{
  "num_hidden_layers": 9,
  "hidden_size": 192,
  "num_attention_heads": 4,
  "num_key_value_heads": 4,
  "head_dim": 64,
  "intermediate_size": 512,
  "vocab_size": 8192,
  "hidden_act": "swiglu",
  "norm": "rmsnorm",
  "norm_place": "pre",
  "norm_eps": 1e-05,
  "positions": "rope",
  "rope_theta": 1000000.0,
  "rope_fraction": 1.0,
  "qk_norm": false,
  "attn_scale": 0.125,
  "bias": "none",
  "tie_word_embeddings": false,
  "parallel_block": false,
  "init": "normal",
  "init_std_qkv": 0.0332,
  "init_std_o": 0.0,
  "init_std_up": 0.0332,
  "init_std_down": 0.0,
  "optimizer": "soap_variant",
  "learning_rate": 0.00574,
  "beta1": 0.95,
  "beta2": 0.95,
  "weight_decay": 0.084,
  "lr_head": 0.0201,
  "max_grad_norm": 1.0,
  "warmup_steps": 200,
  "schedule": "cos",
  "final_lr_fraction": 0.1,
  "batch_tokens": [65536, 131072, 196608],
  "max_seq_len": 128,
  "doc_mask": true,
  "train_tokens": 447400000,
  "max_steps": 3533,
  "dataset": "wikipedia_en"
}
Each number is 128 + 32 x the weight over its row's rms, rounded and kept within 0 to 255. Layers, rows and columns count from 0. The size above them is the row's rms in percent of the matrix's.

# layer 5 MLP up, 512x192, rms 0.185, rows 317-328, columns 0-191
size [103 100  98  98 102  96 108  99 112  98  98 109]
[[157 130 199 105  73  86 139 136  93  77 115 130 110 183 111 148  84 147 159 127 163  89  80  95 119 119  61 169  84 129 113  89 135 152 161 142 194  71 143  66 141 150  74  91 133 142 104  91 177 145 135 140 134  86 102 105 138 120 130 123  95 181 114 167 135  98 143 151 109  97  93  77 136 125 121  74 144 154  84 127 119 122 112 115  89 150 134  81 105 144 102 116 156 119 185 175 167 111 124 133  93 107 139  91 145 151 121 104 211  96 145 137  86 162 103  89 176 139 155 168 153  86 165  90 138 111 168 187 137 171  77 156 171 144  90 126 114 139 111 148 138 154 165 167 160 153  77 109 107 119 170 127  58 147 162  86 148  93 157  64  88 104 124 184 127 148 124 100 130 127 142 118 162 139  70 118 140 111 140  95 151 120  99 163 108  76  87  57 154 118  96 167]
 [ 91 182 160  84  84 150 127 137  98 179 106  79  64 136  69 152 179 110 147 167 119  78 108 120 128  90  43 120 141 160 127 133 115  75 177 141  94 216  87 108 107 106  89 157 130 130 132 144 141 119  94  77 118 162  71 103  99 119 135 120 133 152 126 137 117  88 157 150 126 133 111 139 138 194  95 116 135 146 135 163 143 133 119 170 108 154 167  57 146 146 119  96 144 112  82 128 134  55 140 154 130  83 100 182 108 139 114 175  88 138 173  85 111  86  98 138 164 124 140 105  80 166 153 202  84  97 159 125  68 115 102 134 122 162 112 214  88 155  96 132 106 121  84  87 169 150 110 121 109 103 134  36 118 100  94 121 107 126  80 150  99 127 149 154 129 115 146 137  98 119  64 138  89 146 142 118 132 155 129 103 141 133 102  60 116 155 103 102 131 147  87 114]
 [ 85 154 127 119 104  48 130 141 199 140 157 136 149  93 146 124 104 118  72  70 142 103 114 121  91 173 110 121 165 178 115 149 200 155 172 115 142 131 117 157 136 109  94 109  89 122  81 136 106 130 141 158 156 111 163 105  81 100 106 138 125 145 103 165  95 121 118 139 136 201 136 137 131 126  97 111 100 146 163 121 161 128 153 104 164 125  91 130 161 142 123  95 123 129 138 143  80  62 156 155 112  90  88 168 120 174  69 201 116 154 138 177 138 134 121 157 125 144 117  92 101  91 161 123  81 109  73 158  91 123  91 137 157  70 107 160  94 163 146 162 114 157  88 172 139 152  72 144 147 169 173  74 180 173  73 104 157  62 110 171  38 127 144 139 149  82 133 162 140 121 150 112 118 119 162  74 168  82 146 120  88 140  88 129 198 118 170 162 111  85 125 121]
 [130 101  85  92 163 179 149 177 181 157 178  75 146  92 137 170  81 180 161 125 178  96 105  91 160 108 115 121 132 124 110 137 165 132 118 126 106 113 109 108 149 161 119 117 131 119 185 131 171 134 128  82 132 196  59 142 126 112 183  62 108  96 107 152 104 107 125  86 144 106 106 190 110 108  61 145 156 102 173 140 111 104  73 149  93 118 164  83 121 132  61  88 148 138 200 189  94 107 122 104 134 127 164 137 124 146 139  76 163 136 139 105 147  29 110 156 129 120 153 160 119 145 162 137 230 115 117  99 117  64 143 167 136 111 124 135 142 100 136 106 123 122 131 128 127 105 108 161 122  94 114 109 138 113 138 176 141 152  92 133 116 119 119 149  97 149  41 128  79 107 102 151 126 119  73 115 129 105  88 203  92  87 100 134 117 117  99  82  80 155 103 142]
 [121 115 172 155 222 177 160 168 122 147 109 120 113 113 125 188 140 130 144 189 107 161 161  74 103 155 209 125 132 138 134 145 171 118  95 133 148 156 202 104 151 105 184 198  77  87 139 131 181 143 130 115 119  99 146 118 109 143 112 133 106 199 132 155 144 103 183 164 127  78 123 158 103  77 123 136  91  81 170 137 118 104  96 177  99 168 122 165 110  80 172 146 109 105 119 102 184  92 129  93 102 144 161  99 121 119  48 127  96  94 109 155 135 174 100 102 160 124 118 116 141 170 122 150 147 107 155 123 134 111  71 109 175 109 101 141 111 122 101 207  45 164 138  95 121 111 138 117 120  74 143  84 121 120 137  91 124 108  93  93 151 109 140 143 202  69  86 124  82 150 127 127 133 166 113 185 140 136 149 107 124 131 155 110 130 185 106 146 124 116  97  93]
 [147 111 114 114  92 114 133 129 138 114 119 106 107 118 114 124 103 159 145 115 118 126  74 118 157  84 157 174 124  97  78 124  73  79  95 114 143 147 202 121  80 182 144 161 134 113  92 145 184 149 139 108 121  85 111 168 136 134 117 172 116  88 164 124 107 170  93 181 154 116  99  96 151  80 112 132 112 121  99 161 102 114 152 159 163 124 153 173 147 136 125 107 137 135 114 127 182 152  72 103 145 102  86 128 135  80  91 112 136 186 206  56  63 111 122 156 125 158 156 185 192  70 127 125  87 169 127  99 108 107 168 149 197 134 148 149 103  97   0 178 116  99 131  98 129  66 105 131 139 142 143 105 141  99 129 145 152 182 113 158  83 153 161 117 146 136 139 102  98  96 121 164 187 115 120 164 136  97 128 196 194 119 138  99 136 133 152 140  83 120 157 156]
 [159 132  93 121 160 126 167 109 107 161 134 124 141  92 161  86 174 158 131 131 149  65 150 142 104  71  95 153 167 111 107 172  57 175 141 125 146 136 178 153 128 140 130 145 159  92 128  70 132 124 104  93 103 135 138 120 143 129  98  71 208  55 176 127 131 102 112  97  75 149 138  92  89 133 163 137 124 166 102 141  67 133 122 121 117 146  76 101  93 191 135 139 144 186 149  96  85 163  99 182 123 156 151  64 140 149 143 171 197  96 127 176 117 123 105 123  96 180 157 140 105 124 141 132  99  98  97 153 157 110 146 130  99 113 133 143 112  74  30  76 149 127 117 154 133 105  95 105  68 110 133 143 164 107  83 157 177 121 121 107 102 116  87 150  90  92 121 121 112  56  88 145  79 135 114 148 115  77  88 119 116  44 153 125  87  81 161 138 129 126 142 104]
 [142  51 122  79 128 109 115 138 155 114 146  87 137  57 141 144 142 133 190 196 160 158 146  59 115 134 131 154 164 102 119 134  98 119  92 173 137 124  94 110 156 107 190 105 107 117  87 142  88 147  86 167 151 169 134 104 126 178 104 180 116  84  98 136  82 120 140  95 160 105  68 112 119 134 111  83 144 147 180 110 139 115 147 141  94  92 175  87 125 168 197  28 135 144 109 119 105  81 179  96 144 108  96 132 121 126 142 118  62 104 132 103  89 146  62 156 164  98 118 109  94  90 154 104 113 159 171 127 116 140 114  57 138 213  95 120 104 197 152 123  49 106 132 156 160 120 156  99 164 117 129 132 111 189 118 143 155 202  71 105 106 163 123 103 114 113 154 142 163 146 137 138 159 142 161 112 138 134 104 125 112 105  97 115 130 122 126 136 136 151 103  81]
 [104 145  96  76  85  89 137  63 216 164  63 114  96 157 108 127 150 116 109 131 110 156 148 131 110 174 113  91 122 124 118 141 109 113 186  97 141 166 139 135 134 175 110 149 134 100 199 141 145 111 167 143 129  67  62 134 116 110 148  94 169  91 180 125 148  76 129 109 148 131 114 156  92  74 110  88  74 181 136 149 158 139 117 146 103 146 120 149 156 120 106 176 116 109  32 135 127 131 106 128  98  82 137  87 124  80  90  98 116 132  91 159 176 185 140 147 101 102 128 147  52 100 165 128 122 187 124 194 108 153  62 139 105 113 133 161 129  93 133 143 132 137 171  90 119 104 138 124 133 121  94 166 165 144 135 118  96  56 158 113 117 124  83  94 163  69 109 176 124 149  88 102 150 127 131 120  63 125  78 183 111 118 163 152 148 152  74 122 139  75 119 153]
 [173 136 108 164 131 149 121 136 125 127 132 163 169  87 172 119  75 132 128  77  99 104 155  58 103 188 132 156 141  90 114 180 120 146 140 140 158 164  99 109 128 154 143 166 110 122 123 132 127 144 130 140 172 163 172 103 145  98 127 135 121 115 150 114 134 127 172 128 162  75 141 134 110 106  93 163 112 191 122  85  88 123 131 120 134 128 177 124 112  92 129 142 146 143  94 170  95 142 159 109  61  78  77  90 177 168 149 157 117 143 173 108 111  96 110 115 166 138  87 131 149 164 110  78 189 128  62 136 151 193  94 128 104  74 204 129 193 202 143 147 139 101 112 117 195 140 137 174 134 155 165 151 147 124 110  80  64 100 135 216 139 159 129 148 145 157 180 150 148 100 171 178 121 121 155 104  96 114 122 167 113 181 162 155 177 148  78 103 126 195 123  93]
 [ 82 127 155  88  77 169 114 136 105 149 103  96 107 141 137 166 172 120 141  62 116 134  96 132 122 160 195 115  93 152 125 178 170 167 166  96 180 156 135  91 139 149  85 137  99 156 137 178 104 126 183 127  95 112 120  83 143 143  51 144  94 164 138 125 180  90 138 133 155 129 137 103  97 174 154 132 116 128 178 112 164  92 121 137 148 114 160 138 130 116  38 110 129  91  60 147 142 157 122 162 147 100  93 127 111  97 115  95 140 167 110 170 107  93  85 143  77 104  83 118 140 144 105 163 140  46 168 179 137  91 123 165 115 127 143 117  83 165 120 153 133 153 138 143 121  92 134 161 138  79 213  92 107 122 129  77  63 116 130 110 185 126 187 146 129 101  91 133 172 134 100  81 140 157 148 118 145  70 163  38 124 115 109 162 138 181 136 153 128 109 105 175]
 [119 177 134 137 149 110 122  76  95 133  45 158 147 145 115 144 150  92 167 145 144 172 155  53  28 147 146 115 108 119  82 135 168 124 106 158  85  83  88 108 129 120 136 120 108 132 138 137  94 155 162  94  86  37 191 143 158  99 129 112 124 137  89 150  99 144 124 155 134 123 158 140 163 140 142 172 194 137 118 187 108 186 102 144  94 167 127 127 117 103  82 167  62 142 155 104 172 149 137 169 142 124 139 129 136 131  95 113 140 127 130 120 126 140 140 124  55 124 183 110 102  42 150  88 174 117 120  29 154 157 157 155 140 133 151 149 154 124 151 120 151 206 103 119  87 135 170 100 139 145 146 161 118 111 112 109 116 103  89 123 136  91 148 123  94 199 103 116  93 118 135  87 164 137 166 113  81  79  87 104 152 113 126 125 160 119 123 188 125  88 174 124]]
# layer 5 MLP down (transposed), 512x192, rms 0.175, rows 317-328, columns 0-191
size [104 103 100  94  97  96 105 104 113  96 103 107]
[[128 146 155 109 116 113 117 119  59 155  85 121 127 109 131  67 164 121  87 105 145 112 128  84 148 165  95 124 136  90  95 116  81 131 116 145 163  95 123 127 166 187  50 173 107 143 120 148 122 149 146 118 184 138  85 201 149 135 169 112 201  86 104 143  57 152 172  95  85 150  90 119 158 136 100  43 159 150 174  97 155  85  92 171 103  42 111 165 140 126 180 143 174 153  89 113 141 134 122 146 121 122 128 111  72 134 140 155 170 138  73 145 153 148 102 153 163 132 171  98 167 127 186 120  98 162 163 160 164 122 140 137  79  52 112 152 187 181  94 141 147 114 101 145 114 115  73 101 129  92 157 122 112 120 143 144 128  64 111 110  82 172 145 111 170 146  77 158 140 128 148 135 134 103 189 162 156 118  78 131 134  88 115 124 133  99 150  98 125 137 136 149]
 [172 136 139  97 114 134 124 145 183 121  75 120 119 171 138 146  84  77 170 162 160  99 110 137  62 115 125 100 152  97 176 104  90 155 146 145 136 131 141  95 132 133 130 164 154 152 140  64  92 146 153  78 114 131 146 169  84 131 110  97 195 156 100 164 146 117 138 102 131 122 127 119 139 100  80  46 141 188 102 135 105  34  95 184  93  96 157 141 143 175 148 182  89 153 131 120 152  85 149 116  94  59 136 148  96 116 143  95  97 120 160 133  88 119  86 181  92 129 125 136 152 123 139 158 149 153 145 133  90  69 121  94 118 119  98 176 207 164  98 104 153  89 152 127 128 110 103 115 133 150 186  80 104 135 158 105 148 126 116 117 134 167  85 212 113  92 114 132 112  83 102 123 200 154 142 143  82 176 152  86 164 180  94  78 122 111 166 161 115 117  95 103]
 [163 110 114  83 136 195 157 174 125 123 140 178  92 154 168 170  83 160 161 131 145  77 143 122 124  85 140 140 130 109  93 173  96 167 115 157 112 157 120 126 133 157  92 175 164 127  66 118 160  72  91 115 161 134 134 139 118 158 108  80 147 156 118 130 116  96  80 133 112 141  96 144 176 116 121  92 161  86 141  87 176 162 130 164 135  99 177 120 169 100 117 153  63 104 166 112 137 126 134 102 153 134 101  98 100 176 117 157 182  96 149 147 109 138 205 119 165 176 186 122 132 121 116 100 134 138 131  86 193 171 108 154  49 129 144  65 156 120 105 177 124 128  96  59 150 140 118  41 125 176 125  97 144 118 125  98 190 121 195 131 124 121 162 164 106 103  68 128 119  79 140 132 163 105 130 112  93 161 114  92 146 108 153 197 109 134 123 156  77  77  92 137]
 [109  82  93 161 115 132 168 118  96 137 150 149  91  55 177 187 145 156 132 162 129 163 137 104 106 107 142 110 122 109 128 112 128 136 170 101  63 127  80 112 150 115 212 129 122 114 143 134  41 148 153 199 166 149 117  73 105 132 183  95  71 104 136 172 125 146 131  95 191 152 113 151 172 124  73 145 209 141 126 138 129 126 186 122 112 149 172 107 147 106 130 133 185 157 108 111 112 165 138 133 108 148 114 142 144 114 131  69 144 144 101  96 143  89 124 109  43 119 151 121 208 115  72 107 153 185 144 114  64 186  98 139 127 129 141 160  95 135 131 102 171 100  77  86 121 188  95 107 158 119 153  98 140 138 120 150 137 131 120 169 158 135 160  91 138 126  85 129  82  98 130 158  97 129 149 172 101 157 111 176 149 143 177 157 173 160  97 158 115  84 102 154]
 [114 133  93 160 151 106 131 160 167 127  49 137  64  79  72 183 101 172  67  92  49 141 136  98 144 133  72 126 130 158 162 133 113  98 123 135 127 111 101 138 194 126 136  99 115 138 123 113 186 163 133  85 107  54 199 145 122 106  61  99 121 158 135 173 167 131 123 194 161  91 141 133 115 127 101 133 106 152 135  98 121 180 120 176 107 133 105 170 161  81 123 164 123 136 124  61 104  70 139 158 112  84 147 128 169 130 174 141 139 148 108 146  97 136 138  71 148 117 126 151 133 165 128 146 130 105 116 122 107 160 104 131 104 114  77 157  93 104 120 109  61 135  99 114  66 123 106 159 103 110 175 109  78 115 107 108 137 147 186 131  94 142 167 123  86 105 110 107  75 156  98 126 157 171 222 123 147 132 152 129 105  75 150  94  89 119 126 202 149 115 129 163]
 [146 135 150 136  77 185 114 162  90 105 129 104 108 111 128 103  75 142 134 115 145 158 158 146 141 157 104 149 128 146  89  88 125 147 130 124 134 118 123 124  80 149 106 170 148 114 141 162 134 151 106  59 131  61 201 178 135 109 117 206 110 119  94 155  97 122 184 115 109 145  61  92 145 173 130 168 141 142 169 127 108 159  89 133 109 145 113  92 126 165  98  74 133 152 135 101 145 163 146 173 179 145 125 122 122 124  87  85 166 102  82 117 122 138 138 100 126 181  88 195 120 129 156 173  68 107 109 135 129 146 137 166  72 161 135  76 184 134 141 156 111 116  95 142 121 117 162 130 107  67 158  40 109  76  60 118 192 199 153 172 144 104 167 136 157 102 118 166 126 104 109 146 127 152  48 144 102 117 111 116  76 126 147 167 100 129 190 150  79  92 144 170]
 [129 147 176  95 185 124 129 132 113 133 106 180 135  84  74 105 155 141 150 138 149 117 116 168 171  40  80 136 138 124 143  53 107  96 145 144 137 163 165 136  91 131 139 138 131  96 143 146 166 202 102 146  60 135  86 132 121 100  90  78 174 108 115  99 144 157 120 155 110 124 120 161 141 193 128 112 113 122 133 109 136 111 148 145 110 162 150 129 188 127  93 138 146 129  76 109 167 190 103 129 120 125 107 181 166 120 109 110  63 131 167 162 125 182 132 147  95 117  78  91 178 124 102  69 154 121  94 105 102 106 110 137 161 148 141 112  43 137  87 188 108 142 157 160 141 100 157 155 179 127  97 120 153 131 126 127 104  99 175 179 111 167 139 117  80 133 125  81 139 103 139 184  40  83 126 117 108 166 158  94 104 137 144 124 112 148  83 125 186 216  99 156]
 [188 110  20 123  63 136 182 128 160 111 159 120 155 124  91 146  75 144 160 144 123 108 147 131 141  86  96 147 126 155 129 147  97 171 108 160 101 133  94  85 104 143 168  74 144 120 195 114 143  82 147 168 161 131 125 155 160 146 107 145 186 122 175 144 160 109  88 117 125  80 147  59 170 135 122 135 111  93 171  76 128  98 134 158  95 132 122 135 176 145 127 111 134 126 168 122 172 191 152 108  75 132 149  62 174  86 100 182 156 166 147 182 123 158 128  98 157 109  78 112 108 142 114 175 170 194 131 173 166 111 145 159  86 144 137 142 158 162 124 147  83 171 105 148 167 119  65  94 121  96 108 145 151 157 133 115 138 146 115 137 117 116  99  65  85 136 146  45 196 135 127 178 156 160  96 175 109  92 114 114 113 115 115  89 158 108 138 159 121 142 118 122]
 [ 51 146 143 147 123 149 151 144 147 141  99 100  99 104 153 108 138 141  87  95 135 147 138  91 106  36 142 115 169 104 137  92 154 138  93 174  81 133  92 121 111  59 130  74  92 120 111 175 113 181  59 137 118 144 112 122 126  96 119  69 108 108 135  88 151 138 119  98 150 174 132 169  96 156 168 147 156  98 140 131 172 123  69  35  85 142 126 105 153 162  93 101  82 165 135 169  62 131 171  92 129 136  72 134 119 105 151 119 132  91  96 156 113 128 151 144 139 136 121 124  75 146 113 157 131 110  60 105 119 141 130 114 122 121  79 124 121 105 146 133 151 190 101 146 178 120 104 152 121 108  99 183 120  67 122 137 162  92 120 151  58 102 216 144 152 199 135  95  96 140 202  98 153 117 133 113 147 167  59 173 110 117 141 111  76  83 146 143 121 123 129 126]
 [171  73 125 124 193  72 120 119 113 139 137 159 149 106 194 116 101  87 164 134  97 121 165 109 119 108  69  27 103  75 116  55 172 196 162 134 156 100 111 139 174 175 145 186 152 138 143 140 104 114 150 143 179 123 176 104 107 141 142 151  75 100 106 109 144  98  81 152 123 128 135 115 168 137 169 131 114 132 116 134 118 131 156 127 102 173 142 160 198 115 108 115 174 173 144  79 135 109 119 135 189 105 105 188 115 185 104 155 122 143 101  97 130 127 132  50 107 163 169  65 115 143  77 121 100 129 101 131 117 124 132 127 137 103 126 174  95 141  66  75  99 145  69 119  72 139 141 107 149 129 157  77 145 160 101 119 124 139  64 108 142 172 134 139 111 169 156 114 106 141 185 153 145 180 123 114  84 113 113 154 120 164 133 109 124 107 115 124 148  87 182  66]
 [149 137  68 130 119 178  87 104 185  78 129 115 105 126 113 138 127 128  90 108 107 119 109 136 206  93 129 124 140 131 156 176 190  67 136 112 116 218 135 141 125 137  88 173 113 138 109 133 144 119 151 146 116 141 148 147 125 130  72 105  74 104  79 166 140 136 161 124 145  87 222 162 147 106 134 139 129 154 148 149 148  93 155 143 138 129 173 117 126 117 159 121  96 136 118 143  96 169 138 133  90  90 112 154 173 154  78 141 122 176  86  92  58  88 142 124 138 141  62 140 145 141  94 114 140 100 135 150 139 117 165 142 107  91 170  94 112 160 170 174 112 202  87 158 120 109 133 116 157  73 151 126 151  90 128 113 191 164  97 127 104  66 135 148  40 142  75 118  89 102 142 130 114 161 110 130 127 175 130  49 148  88  90 164  92 126 180 103 183  78 113 167]
 [153 142 166 128 178 123 128 132 112  90 145 146 126 162 100 160 128 105 153 182 141 131 157 159 120 113 129 151  83 125 108  77 120  88 132  96 116 104 137  99 166 142 140 173 111  90  79  94 188 164  82 145 115 146 163 126  54 157 164  99  74 124  85 116 111 138 140 125 110 158 125 149  86   0 161 112  97 175  91 132 107 158  53 125  98  74 130 114  28  78 130 115 101 133 134 125 130  91 115 153 169 157 125 112 104 109 170 117 193  75 178 157 161 129 165 154  98 134  76 106 131 169 100 117 100 154 131 147  90 146 125 117 149 126 100 173 146 145 184 148 126 140 148 146 126 161 161 101 114  89 115 137 148 111  84 192 107 121 146  96 117 187 107 183 155  71 118 162 144 183  82 119  98  92 154 135 152 164 113 111 106  79 154 108 127 147 123 151 106 151 127 120]]
# layer 5 MLP gate, 512x192, rms 0.181, rows 318-329, columns 0-191
size [101 103 102  98 104 108  98 101  91 101 119  92]
[[125 114 140  72 164  61 124  92 114 110  67 173  68  64 142 143 120  87 104 144 129 117  72 113 127 129 102 111 196 146 107 152  96 108 148 124  78 140 160  75  96 136  65 110 188 113 141 111 103 123  96  58 168 133 145 162 141  87 106 120 114 113 149 125  95  85  84 146 164 109 139 119 167 134 141 116  98 144 113 155 133 121 161 122 128 138 170 144  85 135 138 161 156 103 105 111 146 126  77 114 135 161 153 219 114 142 135 152 125 122 144 163 142  42 148 157 100 104 119 115  64 142 153 197 141  91 117  53 176  98 134  92 163  94 117 138 163 175 134 125 148 116 188  97 151  52  88 108 147  74 153 120 139 140  83 130 134 138 159 178 113 154 111 169 127 118  75 163  87 128  87 167 164 189 143 183 118 127  88 127 151 120 108 146 140 126 135 116 118 153  62  81]
 [133 123 145 102 131 134  96 103  85 124 134  47  94 157 187 128 134 100 192 182 102 153 144 147 164 111 107 117 126  61 122 159 173 214 161 158 151  74 211  91 158 102 189 181 107 109 161  91 128 161 110 108 103 147  93 195 167  72  87 156 140  98 152 129 136 173 182  60 147 117 121 131  96 145 127  84 132 156 112 106  96 130 139 137 145 121 183 142 109 124 123  90 121 154  66  97 133 179  63 156 162 118 158 112 105 102  99  90 121  84  97  74 110 170 146 138 102 145  90 179 173 190  62 161 137  97 152 118 128 124  92 128 134 143 127 122 137 157 154 132  84 115 107 107 139 111 105 109  84  96 119 101 127  84 134 131 108 165 166 103 201 144  95 134  91 179 117  77 130 133  91 126 163 135 152 132 101 140 170 113 137  99 116 118 104 114 108 156 113 187 124 109]
 [155 119 123 146 106 124 148 126 107 138 102  88 115 134 212 194 168 121 136 101  63 120 113 134 153 139 132 153 134 109  36 139 147 116 122  92 159 196 136 121 166 149 123 154 110 113 136  67 151 125 120 133  86 164 100 119 137 211 159 137 105 101 127 142 113 135 177  96 177 143  99 138 173  69  91 146 129 130 147 131 112  92 160 102 113 137 102 112 133  97 140 155 161 106  79  70 108 140 169 186 200 177  71  63  97 108  76 114 103 124 101  93 154 148 145  88 122 137 149 169 124 163 156 125 142 182 136 121 152 175 118 156 211 134 145  70 156 133 127 183 147 134  51 117 122 116  87  76 137 114 150 166 127 126 141 133 139  71  81 138 138 121 126 133 129 121  82  95 141 166 105  73 140 135 125 167 140 141 162 164 159 154 131 133 168 198 191 162 111  72 106 123]
 [ 82 169 161 116  95  84  79 147 155 140  98  96 128 101  57  90 155 109 163 193 135 149 158 116 155 137 134  80  63  82 138 137 109  95  80  74  97 110 108 106 141 211  99 121  79 103  89 198 130  91 115  78 127 131 129 126 150  68 119 151 185 139 175 139 137 100  86 121 120  91 142 184 123 144 128 127 162 129 104  97 119 122 104 135 126 126 180 144 110 139 149 170 109 189 159 116 152  89  95 146 175 105 112 123 166 107 153 108 153  50 164 134 134 131 129 160 169  72 172 133 121 102 150 148 136 111 167 122  73 141 145 161 125 188 105 101  86 144  72 106 115  80 106 113 111 136 118 152  91 147 153 146  95 150 118 146  97 126 118 104 109 128 168 171 112 194 118 163 107 123  91 168  98 204  49 111 125  93 103 184  99 141 100 168 145 151 154 161 114 135  73 103]
 [154 123 139 167 170  52  90 178 128 117 124 142  47  95 106 141 133 125 133 170 137 112 119 110 109  66 168 123 168  73 209 137 115 116  94  98 161 166  70 132 166 140 100  77 152 127  87 150 103 155 191 128  82 137 127 135  97 145 162 218 119 126 115 140 169 154 143 138 146 148 100 127 109 134 171  57  83 109 136 116 158 103 144 101 164 182  96 191 100 105 181 121 167 160 111 139 178 134 136 149 153 135 106  68 106 125 150 115 120 173 130 169 159 181 125 197 110 105 154 119 143 117  92 130 128 121 142 158 113  74 124 173 113 120 140 217  82 140 165 112 155 114 125 149 117  91 124  78 112 175 108 155  80 122 169 110 115 101 115  64 108 115 113 102 169 169 109 156 121 101 148 151 150 140 104 129 168 127 106 118 102 107 103 130  64 132 108  76 121 119 182  84]
 [167 104  70 139 140 101 125 118 116  55 110 109 170 124  99 211  83 148 158  89 118 133 103 154  53 106 164 193 132 113 177  88 135 152  74  92 103 143  75 113 126 142 190  54 108 149 163 136 110 121 129 126 186  82  89 128 179 148  78 107 162 140  98 124 111  33 112 195 117 139 102  86 127 125 128 142 104 134 152  53 127 112 144 103  72 188 176 176  98 149 153 124 124 111 101  97 150 117 128 138 114 109 166 104 105 159 114 129 132 131 191 138 104  93 174 129 139 177 131 147 142 164 140 102  76 168 158 123 121  68  86 166  85 126 120 150  97 166 140 126 158 168 115  97  75  99 113 113 127 112 106 146  89  99 146  94 112 114 127 120 150 133 135 162 140 101 131 103 134 158  51 103 120 227 132 117 119 156 108 106 117 113 136 119 138 156 114  98  98 119 149  85]
 [201 102  67 135  84 128 155 134 144 100 155 100 155 134 127 177 117 165 131 146 113 102 137 120 118 115 178 183 148 167 115 133 109 186  91 139 125 169 114 134 129 191 101 125 119 119 165 100  72  73 130 179 146 126 126 199 150 141 102 118 163 207 143 128 156 111 141 156 116 123 166  94 147 109  53  98 124  79 132 120  82  90 135 111  86  95 110 133 158 150 146 147 144  93 134 154 105 109 171 129 188  73  98 112 137 190 117  90 146 129 129  80 158 161  52 188  90 143  98 133 133 109 110 122 191 112 139 186 111  98 117 106 115 112 122 122 119 140 134 104 124 150 163 125 145 138 123  84 115  73 147 145 155 139 112 112 139 182 106  77 118 115  87  98  54 100 175  86 169 150 159 125 148 146 139 192  68  49 110  50 106 150 112 105 140 128 152 142 186 112 143 106]
 [118  90 129  67 149 154 105 110 127 148  92 137 157 134 100 196 177 189 142 102 112 144  84  88 121 138 168 138  93 111  67 116  96 170 117  95 168 122 109 133 163 170 218  99 159 175 142 120 129  88 128  81 127 110 110 157 115 178 154 146 150 118 161  59 110  71 131  84 177  26 140 135 140 118 154  97 142 163  80 147 142 213 119 142  86  95 106 124  93 121 151 165 146  89 130 112 127 131 164 124 108 176 125 116  75 184 138 143 156 117 174  89 151 122 110 129 101 146 110 152 110 121 158 101 135 103 148 119 119  92 185 126  55 123 171 149 153  59 133 162  79  88  82 162  91 109 191 142 125 124 161 108 124  90  90 105 130 103 144 134 131 183 143 145 117 156  95 141 155  86 139 116 112 124 100 127 159 102 148 113 149 105 168  78  99 111 136 115  48  95 103 136]
 [160 148 166  22 112 130 173  97 141 102  86 141 101 137 130 176 187 104  90 175 177 122 180 169  99 170 126  55 131  67  96 103 121  81 125 155 158 147 146 159  77  95 129 130 140 170  84 163 102  82 150 127 144 113 103 123 159 148 100  98 145 137 159 129 113 149 128 127 112 160 143 114 118 136  87 137 139 150  99 215 160 203 131  95  97  94 126 125 108  92 117 128 163 101 149 128  96 142 118 135 179 185 145 165 118 144 155 114 138 147 135 113 138 153 141 184 132  97 113 166 116 174 122 104  83 125 133 139 134  70 153 131 136 105  61 155 150 104 196 153 180 143 142 123 142 115 149 151 114 142 113 186  94 123 189 106 121 132 135  66 204 202 173  80 155  98 105 138 125  96 122 124 166 150 136 138 186 127 166  88 145 119 124 185 122 148 154 109 139  69 173 150]
 [176  89 149 153 100 118 166 136 109 109 117 104 136 119 125 108 115 168 146  91 163  45 138 127 144  96 120 195 166 128  83 145  47 192 118 116 195 156 162  61 152 152 137 107  59 169 110 123 131 143 170 132 134 173 116  81 149 101 146 158 136 146 111 115 159 153 147 109  85  77 131 128 127 155 144 101 149 116 200 151 161 105 172 154 122  93 148 138  67 114 107 130 123 150  99 125 101 128 159 119 165 158 207 155  63 142  93 111  77 110 154 108 110 138 133 160  57 133 102 127 130 175 142 227 120 176 120 125 109  94 152 106 123 135 217 152 101 154 135 222 113 103 136 155 160  95 119 110  85 127 124 119 100 128  62 133 109 171  81 146 179 136 140 151 122 157 120 142 141 127 152 128 195 176 124 139 139 114 157 156 102  91 139 111 148 115 116 136  80 116 123 137]
 [129 126 153 123 117 107  69 108 139 110  68 144 136 143 103 129 149  86 132  88 152 162 154 114 141 110 177 139 137 158  99 108 175 169  85 163 138 140  98 109 157 171 101 135 128  94  37 135 109 111 149 130  98  94 117 169 128 107 193 158 147 107  89 140 103 118 144 121  90 180  96 156  37  50 155 180 132 193 134 145 107 175 186  77  78 156 135 138 107 122 100  97  56 156 145  92 185 136 137 133  86 115 132  85 177  97 135 134 164 155 188 128 200 139 173 143 103 123 150 105 144 136 130  66 145 152 119 165 127 105 168 174  89 115  99 141 133 175 162 140 147 114 132 103 176 131 165 101 142 131 128 156 138 111 148 140 135  76 155 135 123 129 109 146 103 162  84 119 175 156 131  89 185  69  88  90 104 143 113  98  65 124  96  69 129 151 121 140  75 154 171 140]
 [112  80  40 138  76 136 155 138 145 137 182  87  73 120 121  88  74 161  85  88 121 106 117 107 130 152 118  85  80  82 130 136 144 201 114 123 175 175 146 148 134 119 107 179 128 142 101 129 190  66 118 120 109  94 135 164 125 140 128 136 144 108 158 130  89 103 169  91 101 115 142 139 139  95 116 122 113 132  96 166 168 181  72 127 140  81 120 147 123 116  88 120  96 120  99 146 150 159 101  97 158 112 144 110 138 197 122 199 116 110 160 154 147 167  73 157 146 140 156 114  68 146  70 150 143 119 171 158 118 134 150 151 196 151 134 192 117  86 120  99 145 151 167 120 139 109 123 117 163 151 145 111  84  76  87  77  57 116 173 119 113 156  66  90 118 187 120 139 119 118  94  58 169 129 150 126 129 122  64 143 157 183 163 128  80 149 100 124 160 170 138 103]]